{
  "norm_eps": 1e-05,
  "qk_norm": false,
  "init_std_up": 0.0696
}
Each number is 200 + 20 x the weight over the matrix's rms, rounded and kept within 0 to 999. Layers, rows and columns count from 0.

# layer 12 MLP down (transposed), 256x96, rms 0.107, rows 119-143, columns 0-95
227,168,176,218,221,194,203,189,192,177,207,204,159,210,228,191,191,182,162,254,175,169,224,207,209,198,199,242,228,204,189,186,170,184,166,202,217,191,177,189,185,217,177,185,209,202,197,221,217,168,195,220,235,168,195,192,193,221,209,223,204,202,170,200,226,164,203,182,214,199,179,202,156,198,210,194,187,207,149,219,190,178,219,169,214,188,186,214,210,203,177,191,211,198,228,201
181,217,230,149,219,202,211,193,186,213,187,203,185,218,200,190,191,218,186,192,193,207,207,178,159,164,229,219,176,193,196,196,195,193,202,198,201,227,234,212,222,211,214,243,184,161,186,192,180,240,196,159,177,184,174,198,215,250,210,168,218,185,203,168,192,157,172,171,189,185,193,218,183,202,224,212,194,214,203,225,193,183,189,218,205,194,201,217,204,210,231,188,198,212,205,190
205,185,192,193,185,222,188,184,217,243,191,181,216,188,192,210,202,212,182,154,178,194,208,209,238,227,211,188,209,240,220,175,176,187,229,167,196,197,214,200,218,230,205,190,201,228,165,221,210,195,179,221,196,186,196,222,200,192,185,202,206,195,229,199,184,189,206,202,175,177,201,178,183,203,195,203,216,213,200,197,226,198,190,182,213,199,241,189,196,186,196,135,185,184,204,226
188,228,191,192,211,172,197,202,188,225,185,205,181,217,226,212,152,232,236,203,208,214,197,201,203,213,184,183,225,221,221,214,227,163,177,178,216,207,192,184,220,169,193,190,206,223,198,176,204,214,173,218,162,212,209,191,188,212,195,242,207,212,149,190,206,195,209,191,219,214,179,217,182,199,188,211,183,204,215,223,238,189,186,189,201,195,183,191,178,184,153,222,218,198,186,213
209,244,181,221,207,197,211,169,188,185,205,156,194,221,204,176,217,182,185,193,166,186,182,221,183,210,191,213,173,210,204,207,186,211,213,200,245,199,222,217,199,193,200,182,201,203,203,199,185,167,220,180,209,201,182,219,189,263,220,194,238,185,235,218,206,198,195,231,164,190,193,225,208,191,202,158,147,230,218,186,186,158,204,223,195,172,217,180,195,195,241,147,176,212,205,218
212,184,198,176,206,172,203,218,176,222,232,196,171,215,226,188,231,177,167,204,171,223,221,207,203,207,166,211,206,214,204,234,164,167,185,229,226,221,195,230,185,195,159,197,192,201,195,199,191,191,195,175,237,173,173,235,208,186,198,178,217,192,220,229,227,189,207,185,169,209,169,215,180,204,191,169,172,204,172,186,203,212,188,197,218,213,170,192,216,203,169,169,161,209,161,192
211,206,204,203,198,203,218,193,224,211,213,209,230,226,231,181,213,236,207,191,215,197,200,245,185,217,205,197,210,206,184,183,187,211,201,213,188,221,174,188,216,181,202,228,197,168,194,190,183,184,213,169,211,200,204,211,170,231,182,203,193,231,210,205,223,202,202,222,187,206,198,215,189,198,202,185,197,219,217,197,212,149,196,208,195,228,205,201,179,231,248,197,198,241,171,218
174,166,191,222,203,214,224,201,209,186,198,216,191,228,167,194,196,182,227,199,202,184,217,207,199,173,182,198,162,225,194,205,185,180,208,178,176,207,210,185,159,188,151,207,177,251,220,181,211,208,215,246,177,184,240,214,219,199,190,181,214,217,201,210,197,195,188,265,246,159,186,177,196,208,219,195,197,219,201,186,199,189,177,189,204,200,200,213,183,196,179,222,226,205,220,199
209,221,207,220,193,202,200,243,214,174,214,216,202,216,192,182,185,199,209,241,191,220,205,202,179,198,203,184,195,192,202,210,232,208,223,199,244,213,205,198,203,179,181,187,204,189,193,207,161,201,202,218,196,211,142,214,214,185,202,200,208,221,168,221,157,209,240,189,197,201,203,233,198,193,188,210,216,187,204,194,197,208,227,204,190,205,187,215,200,200,189,202,184,220,191,205
181,231,207,205,227,190,198,185,187,182,221,203,187,204,213,194,201,222,242,226,201,151,182,215,186,193,208,212,218,224,195,176,179,170,206,180,230,186,196,200,227,214,195,176,210,207,170,193,184,120,226,178,189,196,219,214,170,197,189,233,184,180,196,207,205,206,180,201,180,211,183,178,213,189,232,224,157,220,194,188,214,181,233,194,211,180,211,171,201,159,224,247,169,212,174,177
204,190,203,200,203,215,170,205,194,184,175,214,187,211,183,183,241,199,163,171,223,194,182,188,183,180,249,189,192,201,223,183,227,182,206,150,202,219,175,216,178,164,237,216,197,190,194,227,229,198,242,185,204,213,183,229,185,179,186,192,140,229,202,193,189,197,156,242,202,195,201,189,193,194,195,221,225,186,187,208,169,200,205,165,188,150,178,174,194,207,230,186,197,225,190,224
169,235,203,217,206,211,213,204,183,205,164,193,220,179,194,192,176,208,205,186,217,238,201,188,230,209,205,199,178,198,184,218,237,188,242,161,200,210,219,201,189,234,172,231,195,196,222,205,181,237,184,195,212,210,235,226,182,201,175,214,217,208,159,211,187,206,204,231,212,187,198,186,207,210,221,153,203,195,185,209,195,191,226,211,221,215,186,189,195,175,205,202,198,174,158,196
210,205,182,189,211,212,195,185,243,193,175,200,177,209,185,206,191,199,212,171,222,201,197,203,198,181,166,175,194,226,174,202,212,220,188,172,208,198,228,229,218,208,190,193,208,234,191,198,192,186,192,143,220,199,195,179,224,181,211,226,216,219,221,189,202,202,234,182,230,174,215,203,224,204,209,214,204,200,195,177,207,200,222,189,188,201,208,220,185,207,191,192,197,207,215,192
200,211,204,210,242,212,219,175,218,193,213,178,197,183,236,190,193,202,217,210,215,227,191,184,197,215,179,214,202,204,167,199,225,221,224,200,198,188,188,194,204,188,206,186,203,212,165,187,209,195,164,229,187,223,214,188,227,195,189,173,214,163,195,185,197,203,181,170,156,196,185,220,177,155,209,218,181,186,233,199,196,170,216,218,214,181,210,188,210,150,200,253,194,219,210,209
177,189,216,247,186,215,210,181,182,198,191,199,202,220,168,202,230,190,195,198,232,169,204,230,180,223,185,183,228,226,197,210,173,199,207,169,181,204,192,215,146,179,191,215,197,143,238,200,172,166,217,169,215,195,172,206,176,206,209,204,207,189,204,198,165,225,181,206,191,188,209,210,218,199,202,234,232,218,192,219,241,187,239,218,223,165,234,202,166,175,215,183,182,184,208,201
203,194,216,172,229,190,213,212,205,198,213,213,209,176,155,227,212,223,167,148,213,188,208,193,201,163,226,189,148,206,192,194,197,198,197,197,167,202,215,196,170,235,201,196,195,195,201,196,213,241,187,213,187,230,194,204,210,198,210,222,206,170,192,218,237,200,152,187,206,182,225,183,244,225,169,184,153,206,220,190,196,198,206,190,206,180,173,163,198,193,222,182,214,224,186,155
187,213,181,198,170,190,229,187,187,190,165,208,225,197,174,188,208,229,209,195,216,200,185,182,181,234,220,138,221,202,193,184,245,196,212,214,229,194,218,202,217,185,209,187,207,230,177,177,210,202,218,242,186,212,192,196,225,203,178,228,209,187,198,204,188,189,225,195,209,217,210,171,233,221,201,211,228,189,178,239,212,188,214,177,199,216,215,208,170,174,172,212,179,185,223,198
194,193,204,200,190,164,223,207,221,220,170,212,142,192,175,195,213,220,204,224,203,226,223,230,202,214,203,185,215,216,183,214,178,245,162,248,182,183,203,210,198,181,194,200,219,187,226,191,196,232,212,151,194,197,196,214,178,172,225,175,217,192,179,197,202,195,186,219,236,222,172,201,189,216,208,196,180,213,167,208,174,193,182,232,179,192,150,158,195,194,213,196,221,201,229,192
191,210,170,198,204,175,213,198,228,201,196,191,187,201,184,204,175,218,185,195,165,183,205,162,189,195,212,204,211,204,196,214,214,193,244,164,197,221,188,181,197,171,187,128,206,218,219,198,220,143,209,184,197,222,195,181,207,216,206,193,205,191,213,204,186,210,226,219,199,214,170,215,228,213,200,211,182,172,161,185,224,202,190,221,206,243,182,225,184,214,192,160,191,200,216,183
207,161,170,201,200,163,184,230,207,148,162,183,213,213,183,199,221,231,177,195,185,237,191,202,223,189,189,182,206,169,214,198,204,199,189,201,198,189,204,197,171,214,205,187,200,196,199,200,202,260,193,180,219,172,226,206,202,195,192,207,208,149,156,200,206,203,193,205,193,208,176,216,184,184,196,193,213,201,173,196,220,201,204,194,198,216,195,215,217,192,203,220,209,207,217,151
223,183,193,213,186,164,186,180,185,187,195,216,188,176,176,230,197,177,211,240,210,196,224,196,195,180,166,199,196,210,206,215,201,260,199,216,194,196,199,201,226,223,226,204,202,235,209,201,199,190,203,210,183,213,203,211,174,181,212,187,190,209,220,197,197,210,226,195,227,200,223,180,191,181,176,176,236,208,215,196,236,208,170,181,177,256,219,231,216,206,180,239,208,205,211,182
201,151,185,199,175,202,169,201,172,186,181,192,209,185,198,191,201,195,234,206,189,198,208,190,204,177,220,186,258,182,211,205,250,224,217,209,134,166,191,197,187,205,215,185,212,233,197,170,216,203,206,218,182,160,223,184,202,217,211,198,238,163,183,215,157,216,215,187,210,214,229,212,213,186,199,182,214,164,212,174,191,218,191,169,156,206,181,223,220,200,196,211,216,190,196,188
196,230,186,180,184,203,173,189,219,196,174,198,210,215,179,186,144,204,216,198,244,172,203,202,172,223,162,208,196,173,227,222,213,221,185,205,218,238,178,210,203,192,198,184,200,184,199,227,174,232,166,204,210,217,225,225,204,218,203,196,165,179,198,171,228,196,230,184,179,203,188,171,171,181,200,228,211,225,219,205,158,247,193,202,194,173,208,206,165,203,191,163,232,199,177,204
191,172,221,171,145,212,179,194,166,197,180,212,233,211,228,209,179,214,203,200,220,187,230,161,177,210,192,186,236,171,250,207,223,163,177,224,210,221,190,212,183,194,192,249,211,166,223,176,196,239,220,156,183,203,214,174,239,180,212,219,189,183,210,189,195,233,192,164,245,214,189,233,229,190,187,246,260,192,161,199,218,247,188,177,198,184,231,220,193,165,214,216,183,199,202,163
190,191,217,187,201,239,200,186,237,166,196,200,199,172,223,182,217,209,234,209,209,179,217,242,204,189,205,201,179,181,189,162,194,217,219,212,196,207,198,206,154,226,227,193,209,192,170,175,177,175,187,182,190,208,223,191,199,176,191,197,210,212,181,205,220,202,225,181,225,189,226,214,236,179,203,214,206,221,185,198,214,231,179,234,170,243,192,199,203,217,194,213,191,219,203,151
# layer 12 MLP gate, 256x96, rms 0.123, rows 120-143, columns 0-95
198,185,229,217,190,211,225,206,199,213,215,194,210,214,194,182,169,220,202,212,201,188,199,210,180,184,179,215,207,190,217,200,203,208,183,214,200,224,164,208,228,198,208,207,182,215,197,180,210,200,234,163,185,197,189,189,190,212,229,238,193,177,157,186,183,193,206,212,197,189,197,193,206,233,242,276,196,183,239,218,203,186,197,202,219,195,187,169,201,214,232,195,214,203,220,191
189,222,228,178,209,184,196,216,197,200,234,192,198,243,210,181,221,167,210,190,212,178,201,210,132,151,222,205,199,204,192,198,207,202,187,199,190,222,204,215,181,224,202,157,176,155,180,204,214,187,202,141,203,185,204,203,232,212,209,201,220,226,188,165,197,200,203,204,193,202,191,197,213,198,178,184,178,193,180,211,175,202,184,210,165,179,201,216,226,194,198,210,207,188,211,183
217,196,206,201,167,207,194,209,203,249,186,201,205,189,192,208,203,236,210,202,218,195,248,185,207,244,219,190,184,211,207,143,214,197,209,186,211,215,214,228,199,219,212,201,234,237,199,216,191,204,206,218,196,176,149,225,210,232,209,214,190,204,160,213,226,197,194,203,207,202,197,164,212,199,178,195,187,181,201,190,195,192,186,213,195,190,211,207,191,199,205,208,171,228,202,193
247,222,202,194,194,205,220,231,175,233,211,188,176,206,203,178,212,189,212,165,188,149,194,237,194,183,177,224,250,223,219,191,205,198,200,190,236,190,163,190,226,188,221,235,210,179,204,193,190,175,204,205,236,207,198,191,162,225,184,186,219,214,214,213,235,207,222,206,204,212,193,230,176,196,194,185,208,197,218,193,197,170,178,204,222,204,219,212,170,191,177,151,176,220,211,182
201,203,169,201,234,197,198,162,193,224,182,192,225,214,215,193,214,199,215,172,221,193,224,202,173,195,170,188,184,245,203,195,224,204,243,207,221,215,165,197,206,197,225,238,212,203,198,152,205,178,195,189,223,233,206,188,234,183,187,209,198,216,165,186,185,177,185,191,195,200,175,229,195,197,191,203,190,243,184,210,242,231,246,201,250,154,184,199,197,185,182,195,215,203,214,173
186,221,161,200,194,220,197,193,170,226,198,188,204,210,238,202,175,193,211,181,198,189,197,215,203,199,216,222,204,221,211,193,178,204,217,221,217,195,194,171,246,209,195,192,193,193,179,219,226,172,210,208,254,228,185,235,184,221,185,212,213,216,185,218,185,180,218,183,190,216,201,183,166,225,187,213,180,223,197,210,234,216,199,184,204,234,226,190,188,196,202,195,185,235,185,200
208,202,232,174,209,166,244,208,178,185,187,193,224,197,198,189,180,212,213,185,210,210,198,209,178,194,196,197,215,182,179,243,178,199,264,198,183,213,198,189,191,165,209,199,199,218,185,215,166,187,221,215,225,206,191,175,146,209,188,224,183,226,199,196,223,174,170,226,220,219,208,188,224,232,190,193,215,226,203,219,199,209,161,221,180,202,205,185,217,171,197,199,229,201,206,193
200,189,208,169,205,210,203,216,202,226,216,200,212,156,203,183,205,216,199,175,203,210,216,200,202,219,183,204,170,195,220,194,228,213,222,191,210,199,207,203,196,218,226,201,213,241,186,193,198,177,162,188,187,208,205,199,197,222,178,202,211,226,205,232,205,206,183,196,209,172,177,198,226,206,194,208,172,219,237,228,199,223,226,186,206,205,153,219,195,185,202,188,201,206,195,209
241,243,173,161,203,205,210,176,196,208,200,195,197,180,192,206,192,178,210,205,174,203,185,191,185,226,186,201,202,209,223,194,194,230,197,223,223,183,197,216,218,191,196,221,198,161,167,212,178,149,162,159,213,207,200,195,192,201,226,188,227,173,186,170,175,210,166,208,209,175,193,232,183,207,158,193,203,225,214,216,164,206,227,235,190,237,204,196,244,224,194,152,176,235,209,217
177,208,198,187,195,186,229,207,235,201,207,200,182,199,206,200,165,167,221,213,205,194,214,175,190,211,171,171,197,218,175,203,200,191,216,207,210,243,183,221,202,213,178,193,207,198,181,210,169,178,189,205,224,193,182,202,214,206,167,167,241,161,175,216,186,190,231,214,197,165,161,198,237,204,189,176,225,206,181,199,242,193,158,211,211,217,230,234,189,221,172,232,185,158,197,221
237,227,193,200,220,197,203,178,194,205,196,210,217,195,189,198,194,201,198,193,198,188,188,197,179,198,176,215,204,207,206,158,179,212,222,174,221,223,195,219,203,218,235,201,206,206,175,220,192,193,192,181,204,201,171,211,216,186,223,173,162,226,225,236,166,206,147,217,208,203,194,181,171,193,202,208,165,211,221,200,182,176,183,198,167,195,203,181,231,193,202,182,219,220,224,193
178,207,213,193,214,178,200,214,223,191,218,192,228,227,181,150,217,201,203,191,195,175,173,221,198,171,211,195,213,168,197,214,216,198,218,215,202,167,190,208,203,221,183,191,196,197,199,201,180,188,184,212,230,203,152,172,177,199,204,218,186,211,177,234,197,199,180,219,185,187,166,183,200,209,199,199,174,184,166,218,202,216,199,212,188,207,192,203,176,214,184,185,197,203,178,215
204,204,198,201,192,223,178,188,204,213,219,204,195,217,204,184,206,176,246,198,172,225,193,189,219,217,173,213,211,188,191,223,199,198,196,193,258,215,187,192,191,192,195,207,193,161,201,202,200,211,181,180,176,166,217,199,201,197,182,163,218,182,163,203,237,189,187,192,173,166,175,171,208,209,197,232,200,185,205,197,185,185,190,218,240,218,183,207,207,189,164,189,194,177,189,174
222,226,182,205,178,215,235,184,211,195,188,193,198,218,203,202,192,184,234,209,192,194,213,163,190,176,179,225,217,202,230,173,185,201,175,205,208,227,195,168,195,188,194,230,246,202,188,206,192,183,233,205,211,178,216,229,193,220,180,221,208,197,204,216,180,197,240,161,226,216,174,224,191,149,193,186,220,202,208,225,217,191,185,200,175,201,200,171,191,204,236,204,186,218,204,247
197,224,176,228,172,218,175,197,212,178,195,171,196,243,196,199,156,215,203,231,187,173,203,231,196,216,168,232,251,202,246,178,197,173,228,177,214,197,196,205,222,175,224,216,211,158,203,187,212,196,226,165,214,187,224,185,190,186,180,184,215,202,205,149,144,185,225,195,187,261,166,232,182,169,223,217,218,203,182,220,230,199,235,216,191,231,214,208,192,211,172,189,215,198,219,273
195,192,197,186,228,216,180,169,184,224,196,176,152,196,226,198,184,224,209,177,183,207,224,181,212,182,178,162,173,221,205,192,242,225,211,178,183,218,250,201,188,206,233,239,190,204,221,201,225,189,181,186,211,187,181,207,194,228,225,219,204,193,223,229,226,206,198,218,187,199,188,220,190,187,185,177,166,214,212,217,186,206,196,189,196,195,179,228,191,231,217,217,168,197,208,186
199,188,158,231,215,177,212,192,214,222,197,230,189,148,157,214,193,197,205,188,163,187,230,223,197,219,169,216,203,190,216,198,217,192,178,208,267,193,182,200,212,191,234,193,189,216,213,193,174,189,204,196,224,191,181,228,189,184,177,182,246,179,217,227,181,172,209,235,212,209,177,186,171,186,193,219,156,188,199,186,202,213,229,224,198,217,187,215,201,190,194,169,187,220,205,214
192,227,178,168,207,228,224,218,197,207,170,200,195,204,199,192,178,177,204,179,229,207,190,242,218,209,165,189,191,194,180,171,208,170,170,195,193,180,182,153,196,198,200,219,225,197,179,196,166,199,196,206,196,160,214,200,180,205,188,232,209,184,201,170,171,197,189,200,173,172,212,204,198,221,217,206,233,197,206,235,191,188,244,198,193,216,195,198,218,183,179,215,193,206,174,202
213,222,174,177,207,205,207,185,216,238,202,187,228,178,226,192,179,194,221,218,208,188,201,246,180,220,207,210,193,225,210,195,157,233,221,201,200,183,202,214,195,210,205,216,161,191,196,223,193,198,216,203,192,227,153,200,207,198,197,192,205,213,224,213,184,209,199,218,158,207,206,212,195,182,174,184,195,211,213,173,193,204,186,224,237,199,226,205,167,189,211,211,164,226,203,195
184,210,198,192,207,196,206,185,209,232,216,198,185,188,195,224,187,199,233,181,193,230,181,197,216,172,196,181,156,218,202,216,198,243,211,199,199,200,224,195,205,182,185,198,180,226,191,221,184,212,213,203,209,182,162,206,201,202,203,187,199,212,231,195,212,180,202,229,201,148,191,188,200,208,178,211,164,204,214,177,215,235,208,194,212,216,223,209,187,169,182,158,200,187,176,215
198,230,199,204,210,228,232,198,249,204,205,209,202,199,223,178,202,185,202,206,178,198,209,201,185,240,182,240,162,197,190,215,178,211,205,181,227,217,199,225,211,204,222,230,198,167,166,225,196,187,202,180,195,236,168,218,205,187,204,207,174,229,221,198,246,198,178,190,175,182,203,200,156,175,211,203,190,217,181,189,232,176,202,191,208,196,210,180,183,193,208,208,196,189,189,207
216,184,211,196,229,174,238,228,215,178,198,208,185,171,207,188,230,187,174,207,212,213,216,212,208,185,238,248,182,185,210,208,183,226,209,211,174,217,210,185,233,233,184,214,226,216,213,222,172,180,215,195,214,218,215,247,194,243,189,240,219,210,171,208,232,204,176,214,165,192,193,207,199,227,168,205,188,209,202,213,181,189,148,191,198,175,194,163,221,206,222,185,175,191,210,195
216,208,176,192,248,241,206,197,218,227,247,220,196,210,205,181,192,170,182,185,136,198,216,250,197,194,167,207,162,214,151,194,191,216,223,182,189,174,196,230,233,186,192,155,164,225,206,215,198,182,167,253,191,183,198,216,188,230,209,179,185,175,177,225,192,177,206,223,170,193,205,166,182,205,216,180,163,204,254,201,190,162,219,243,211,221,180,156,220,204,166,205,210,189,214,214
172,186,204,194,193,224,183,204,216,211,172,224,182,199,219,161,210,217,223,190,173,213,210,196,201,204,208,233,174,203,186,186,166,204,237,202,209,195,181,148,201,184,208,172,193,176,188,211,198,211,234,229,213,200,203,199,203,189,196,191,194,213,164,187,191,179,195,217,185,214,225,191,167,200,202,193,169,169,167,204,195,209,179,198,176,165,200,155,187,208,139,158,197,204,221,194
# layer 12 MLP up, 256x96, rms 0.112, rows 120-143, columns 0-95
189,194,169,202,183,157,166,202,215,185,210,198,200,201,203,203,205,198,198,203,180,224,195,169,221,199,213,207,194,236,202,159,209,194,210,194,200,199,197,253,220,183,217,167,208,191,196,222,177,206,189,183,205,206,193,193,249,210,173,174,214,204,190,203,211,201,224,213,230,184,184,215,198,205,159,202,181,250,196,200,186,225,207,196,238,182,232,199,202,168,181,213,183,234,190,248
224,193,168,219,187,178,198,206,201,178,190,194,190,201,200,187,225,222,183,235,184,208,195,210,180,236,209,186,214,164,184,189,207,231,187,248,222,202,219,204,190,210,184,201,239,210,238,205,185,223,196,191,200,186,193,170,184,228,213,209,232,207,200,198,239,157,211,168,204,173,223,206,196,234,216,180,181,230,196,210,180,184,229,193,188,195,201,206,175,206,184,198,200,207,198,176
195,206,163,204,200,181,213,186,204,194,212,202,223,185,223,188,211,195,204,194,202,175,193,237,212,210,230,199,214,224,179,196,165,147,190,222,199,178,236,138,181,211,213,172,210,224,229,194,185,201,220,180,211,181,176,185,216,202,209,204,203,224,192,202,174,247,200,224,203,197,189,226,189,201,176,193,198,178,207,192,207,186,196,211,191,214,189,197,186,210,228,227,176,220,186,184
194,233,187,234,225,207,209,154,241,199,222,177,221,185,207,193,204,186,201,190,209,223,197,174,157,203,207,194,146,197,174,197,177,215,211,205,158,205,217,223,189,220,221,202,183,215,179,210,181,184,229,207,188,214,183,219,244,220,188,246,179,205,223,205,192,184,218,197,203,193,200,171,218,226,208,206,162,207,161,201,181,243,212,201,183,201,207,163,189,215,245,242,203,198,185,237
199,212,205,191,174,197,187,227,177,164,228,176,191,208,208,228,212,176,182,231,203,191,194,172,200,211,200,228,196,186,184,177,215,203,220,159,213,193,214,242,197,190,239,187,201,215,166,200,195,185,234,193,208,164,201,175,212,159,147,198,194,207,239,188,234,187,190,193,182,168,231,205,165,198,165,200,187,175,189,215,201,213,191,185,209,184,195,203,223,215,186,186,186,215,202,180
221,192,216,181,203,203,226,201,245,205,216,195,216,198,173,192,177,221,183,200,206,198,202,204,198,202,196,191,199,206,202,194,202,202,206,164,169,225,171,206,207,207,225,230,207,169,211,222,175,206,216,168,154,192,202,159,186,201,200,195,200,234,205,212,246,226,221,226,199,166,185,233,203,190,214,192,196,210,198,196,185,186,204,204,203,182,185,209,194,224,217,202,193,210,177,224
227,186,185,218,220,229,185,180,165,190,252,226,186,230,193,169,207,207,223,210,174,162,184,220,207,212,184,218,219,193,178,205,208,212,194,214,225,178,233,255,220,166,238,209,217,210,221,213,204,200,191,194,190,203,207,213,199,170,181,192,185,209,188,160,182,186,208,172,175,212,164,191,198,187,174,250,205,208,179,205,214,221,192,204,173,197,171,210,190,176,191,181,218,216,192,212
195,213,208,216,225,180,209,187,169,190,213,209,200,200,196,184,208,177,220,222,187,188,201,196,202,197,196,219,198,191,214,219,184,169,184,212,207,209,214,209,192,171,205,229,221,192,180,198,222,198,191,188,199,221,184,214,190,215,209,186,200,215,181,189,177,204,201,200,193,181,224,234,166,219,212,192,194,210,192,183,151,178,203,188,230,187,205,208,180,210,186,213,158,194,188,187
195,195,213,221,221,181,188,192,209,178,220,218,179,223,223,189,231,205,226,196,219,192,166,222,234,209,200,210,199,214,263,207,190,157,207,157,197,237,217,205,211,219,164,199,179,233,165,174,185,196,185,208,208,187,206,214,178,193,178,244,173,187,193,183,209,183,205,201,220,229,181,170,185,191,238,223,179,160,162,193,209,207,226,189,204,184,183,170,207,165,221,244,196,200,192,171
181,218,198,201,199,178,207,248,229,205,188,205,206,202,178,200,210,193,179,202,233,226,199,207,161,198,217,201,189,222,200,210,160,252,172,212,204,174,212,202,162,207,200,169,213,195,188,173,164,217,212,143,202,242,221,160,195,218,181,247,145,206,235,176,210,230,198,200,187,199,207,214,202,212,223,193,217,187,187,234,171,222,220,207,169,189,218,213,186,192,204,205,192,237,186,176
199,216,158,239,211,164,209,187,171,199,172,185,176,167,204,182,216,226,196,211,214,201,209,179,217,165,201,204,200,215,176,200,225,226,217,198,214,228,199,194,210,239,176,210,195,180,207,212,189,211,163,199,187,218,197,212,192,217,205,201,206,198,204,234,211,191,191,221,208,172,228,225,220,215,163,183,194,216,208,204,179,191,232,195,230,203,198,156,187,204,206,192,201,181,183,161
237,203,182,209,193,231,194,204,205,206,160,197,196,194,233,209,178,189,200,216,181,195,222,164,179,198,194,176,202,207,166,209,207,210,205,184,210,184,225,223,193,189,197,223,185,178,206,211,176,207,215,181,174,199,218,206,207,206,202,180,174,219,205,173,205,188,191,194,207,203,183,210,200,216,201,210,177,202,193,187,263,189,197,212,178,208,206,185,195,198,199,222,187,206,201,181
228,187,198,206,191,193,230,167,212,204,201,230,223,187,194,191,214,217,164,214,179,186,220,194,186,185,224,199,198,180,208,229,147,216,209,197,178,171,200,163,192,238,168,203,184,181,166,214,160,203,206,217,227,200,208,202,190,193,182,227,204,238,228,210,181,181,180,180,200,185,208,215,204,208,189,224,210,189,181,194,170,197,193,186,217,222,227,231,212,198,236,196,196,227,201,232
175,223,227,179,189,164,186,214,185,205,191,182,229,217,217,205,244,231,184,179,199,227,192,224,176,197,217,214,224,209,224,165,193,194,206,208,175,229,170,183,174,223,177,180,198,183,191,176,216,201,193,229,172,230,226,179,170,222,245,205,153,214,211,212,180,173,177,193,180,199,188,212,162,219,230,249,239,201,200,203,216,200,214,212,175,224,201,175,188,196,188,169,227,193,199,201
179,176,174,245,174,199,179,191,172,195,224,210,180,259,238,188,212,205,222,253,214,165,202,202,203,225,206,193,240,223,244,203,148,219,172,198,208,164,198,198,194,186,209,174,211,186,194,187,201,192,203,184,206,167,198,176,191,179,182,182,194,220,199,180,160,199,245,188,204,213,212,236,159,202,239,211,205,225,195,186,193,207,216,195,226,229,214,238,191,218,167,202,188,172,226,252
198,209,203,192,235,199,176,201,180,160,198,203,191,199,162,208,175,179,207,216,218,203,198,224,215,192,209,190,221,233,237,186,175,198,188,185,194,217,179,178,162,210,156,197,186,189,198,180,142,215,188,206,244,217,199,176,195,215,261,169,184,204,212,206,187,178,206,188,165,201,178,221,219,186,198,199,182,214,205,185,197,204,186,195,194,175,193,177,232,196,202,231,213,213,208,186
208,187,192,229,214,206,233,149,223,206,182,195,195,196,193,180,218,195,204,207,214,187,213,250,187,185,190,209,212,209,211,233,214,262,180,184,180,195,196,196,244,181,212,199,197,210,222,174,175,227,202,161,198,204,200,196,184,190,220,141,193,222,211,210,199,174,214,170,208,180,193,180,202,216,195,196,189,223,162,206,162,232,202,202,164,229,194,200,212,180,258,176,245,211,190,210
214,175,210,230,226,184,161,176,190,168,202,211,184,211,191,208,205,220,167,203,156,180,189,177,167,180,211,212,200,151,204,223,236,200,227,186,185,217,209,179,229,180,183,182,184,223,209,206,225,209,231,187,177,221,189,179,219,231,222,150,184,195,174,215,201,186,189,208,229,211,184,169,193,159,220,202,178,215,191,232,226,191,192,198,214,167,180,198,218,218,226,199,222,182,205,178
194,192,173,170,191,206,178,205,213,218,202,195,215,181,206,187,206,214,195,219,228,212,164,216,183,182,209,185,214,213,210,175,186,225,212,188,196,185,198,192,161,203,194,192,158,195,223,195,204,230,190,231,186,225,188,175,186,186,202,192,216,195,198,210,185,231,197,208,151,210,182,186,185,168,160,185,190,209,228,173,191,189,186,221,217,202,204,219,167,179,223,207,205,205,222,188
202,208,191,187,192,198,174,196,161,230,254,209,212,191,188,204,207,152,197,201,184,174,189,201,207,159,200,199,202,205,205,235,213,229,193,242,210,181,215,191,181,191,202,155,177,183,230,195,222,199,179,224,232,183,173,224,197,216,208,179,225,220,222,204,194,176,222,216,234,192,164,196,229,205,216,195,188,181,171,178,201,196,192,192,193,221,192,227,179,209,196,198,198,213,199,221
181,176,212,183,139,196,163,211,234,161,209,218,192,181,227,178,233,198,186,213,181,193,193,187,204,195,198,201,166,198,192,222,188,183,185,185,228,217,223,233,175,208,182,184,207,166,185,206,220,190,205,218,183,210,198,191,201,210,192,195,202,222,190,211,215,234,139,172,192,192,231,183,170,140,210,185,192,201,228,173,217,184,199,185,167,213,202,177,202,191,206,227,224,175,205,208
190,222,182,183,217,197,220,211,234,181,173,162,182,198,244,235,185,216,233,197,218,161,203,176,215,223,249,188,227,173,221,201,210,197,187,192,215,193,189,236,221,199,175,195,198,184,159,229,209,220,176,199,230,213,202,214,202,183,221,206,186,193,206,210,206,171,189,240,177,169,198,153,217,148,184,176,199,187,201,185,195,202,183,205,190,196,220,207,221,194,200,195,200,166,192,231
233,220,215,185,204,230,182,223,172,190,237,236,181,243,160,215,176,174,188,203,178,202,175,219,218,190,176,221,190,199,158,220,202,194,219,185,223,174,178,244,192,200,154,205,190,178,232,198,245,235,216,224,229,195,207,249,199,159,204,208,209,193,243,200,231,181,233,164,169,219,243,216,167,195,259,151,189,206,199,173,209,169,178,234,185,168,204,232,247,237,196,183,217,195,182,234
196,246,193,191,214,189,176,162,182,191,207,206,164,180,204,194,188,229,199,223,198,220,205,192,202,215,205,206,197,221,186,169,179,188,196,211,221,180,201,188,252,155,203,225,207,163,201,176,189,194,212,167,186,169,183,163,215,167,177,191,190,186,216,176,204,198,190,213,188,210,200,194,163,187,203,175,224,215,211,190,190,196,241,198,183,156,199,204,211,249,186,213,204,192,205,205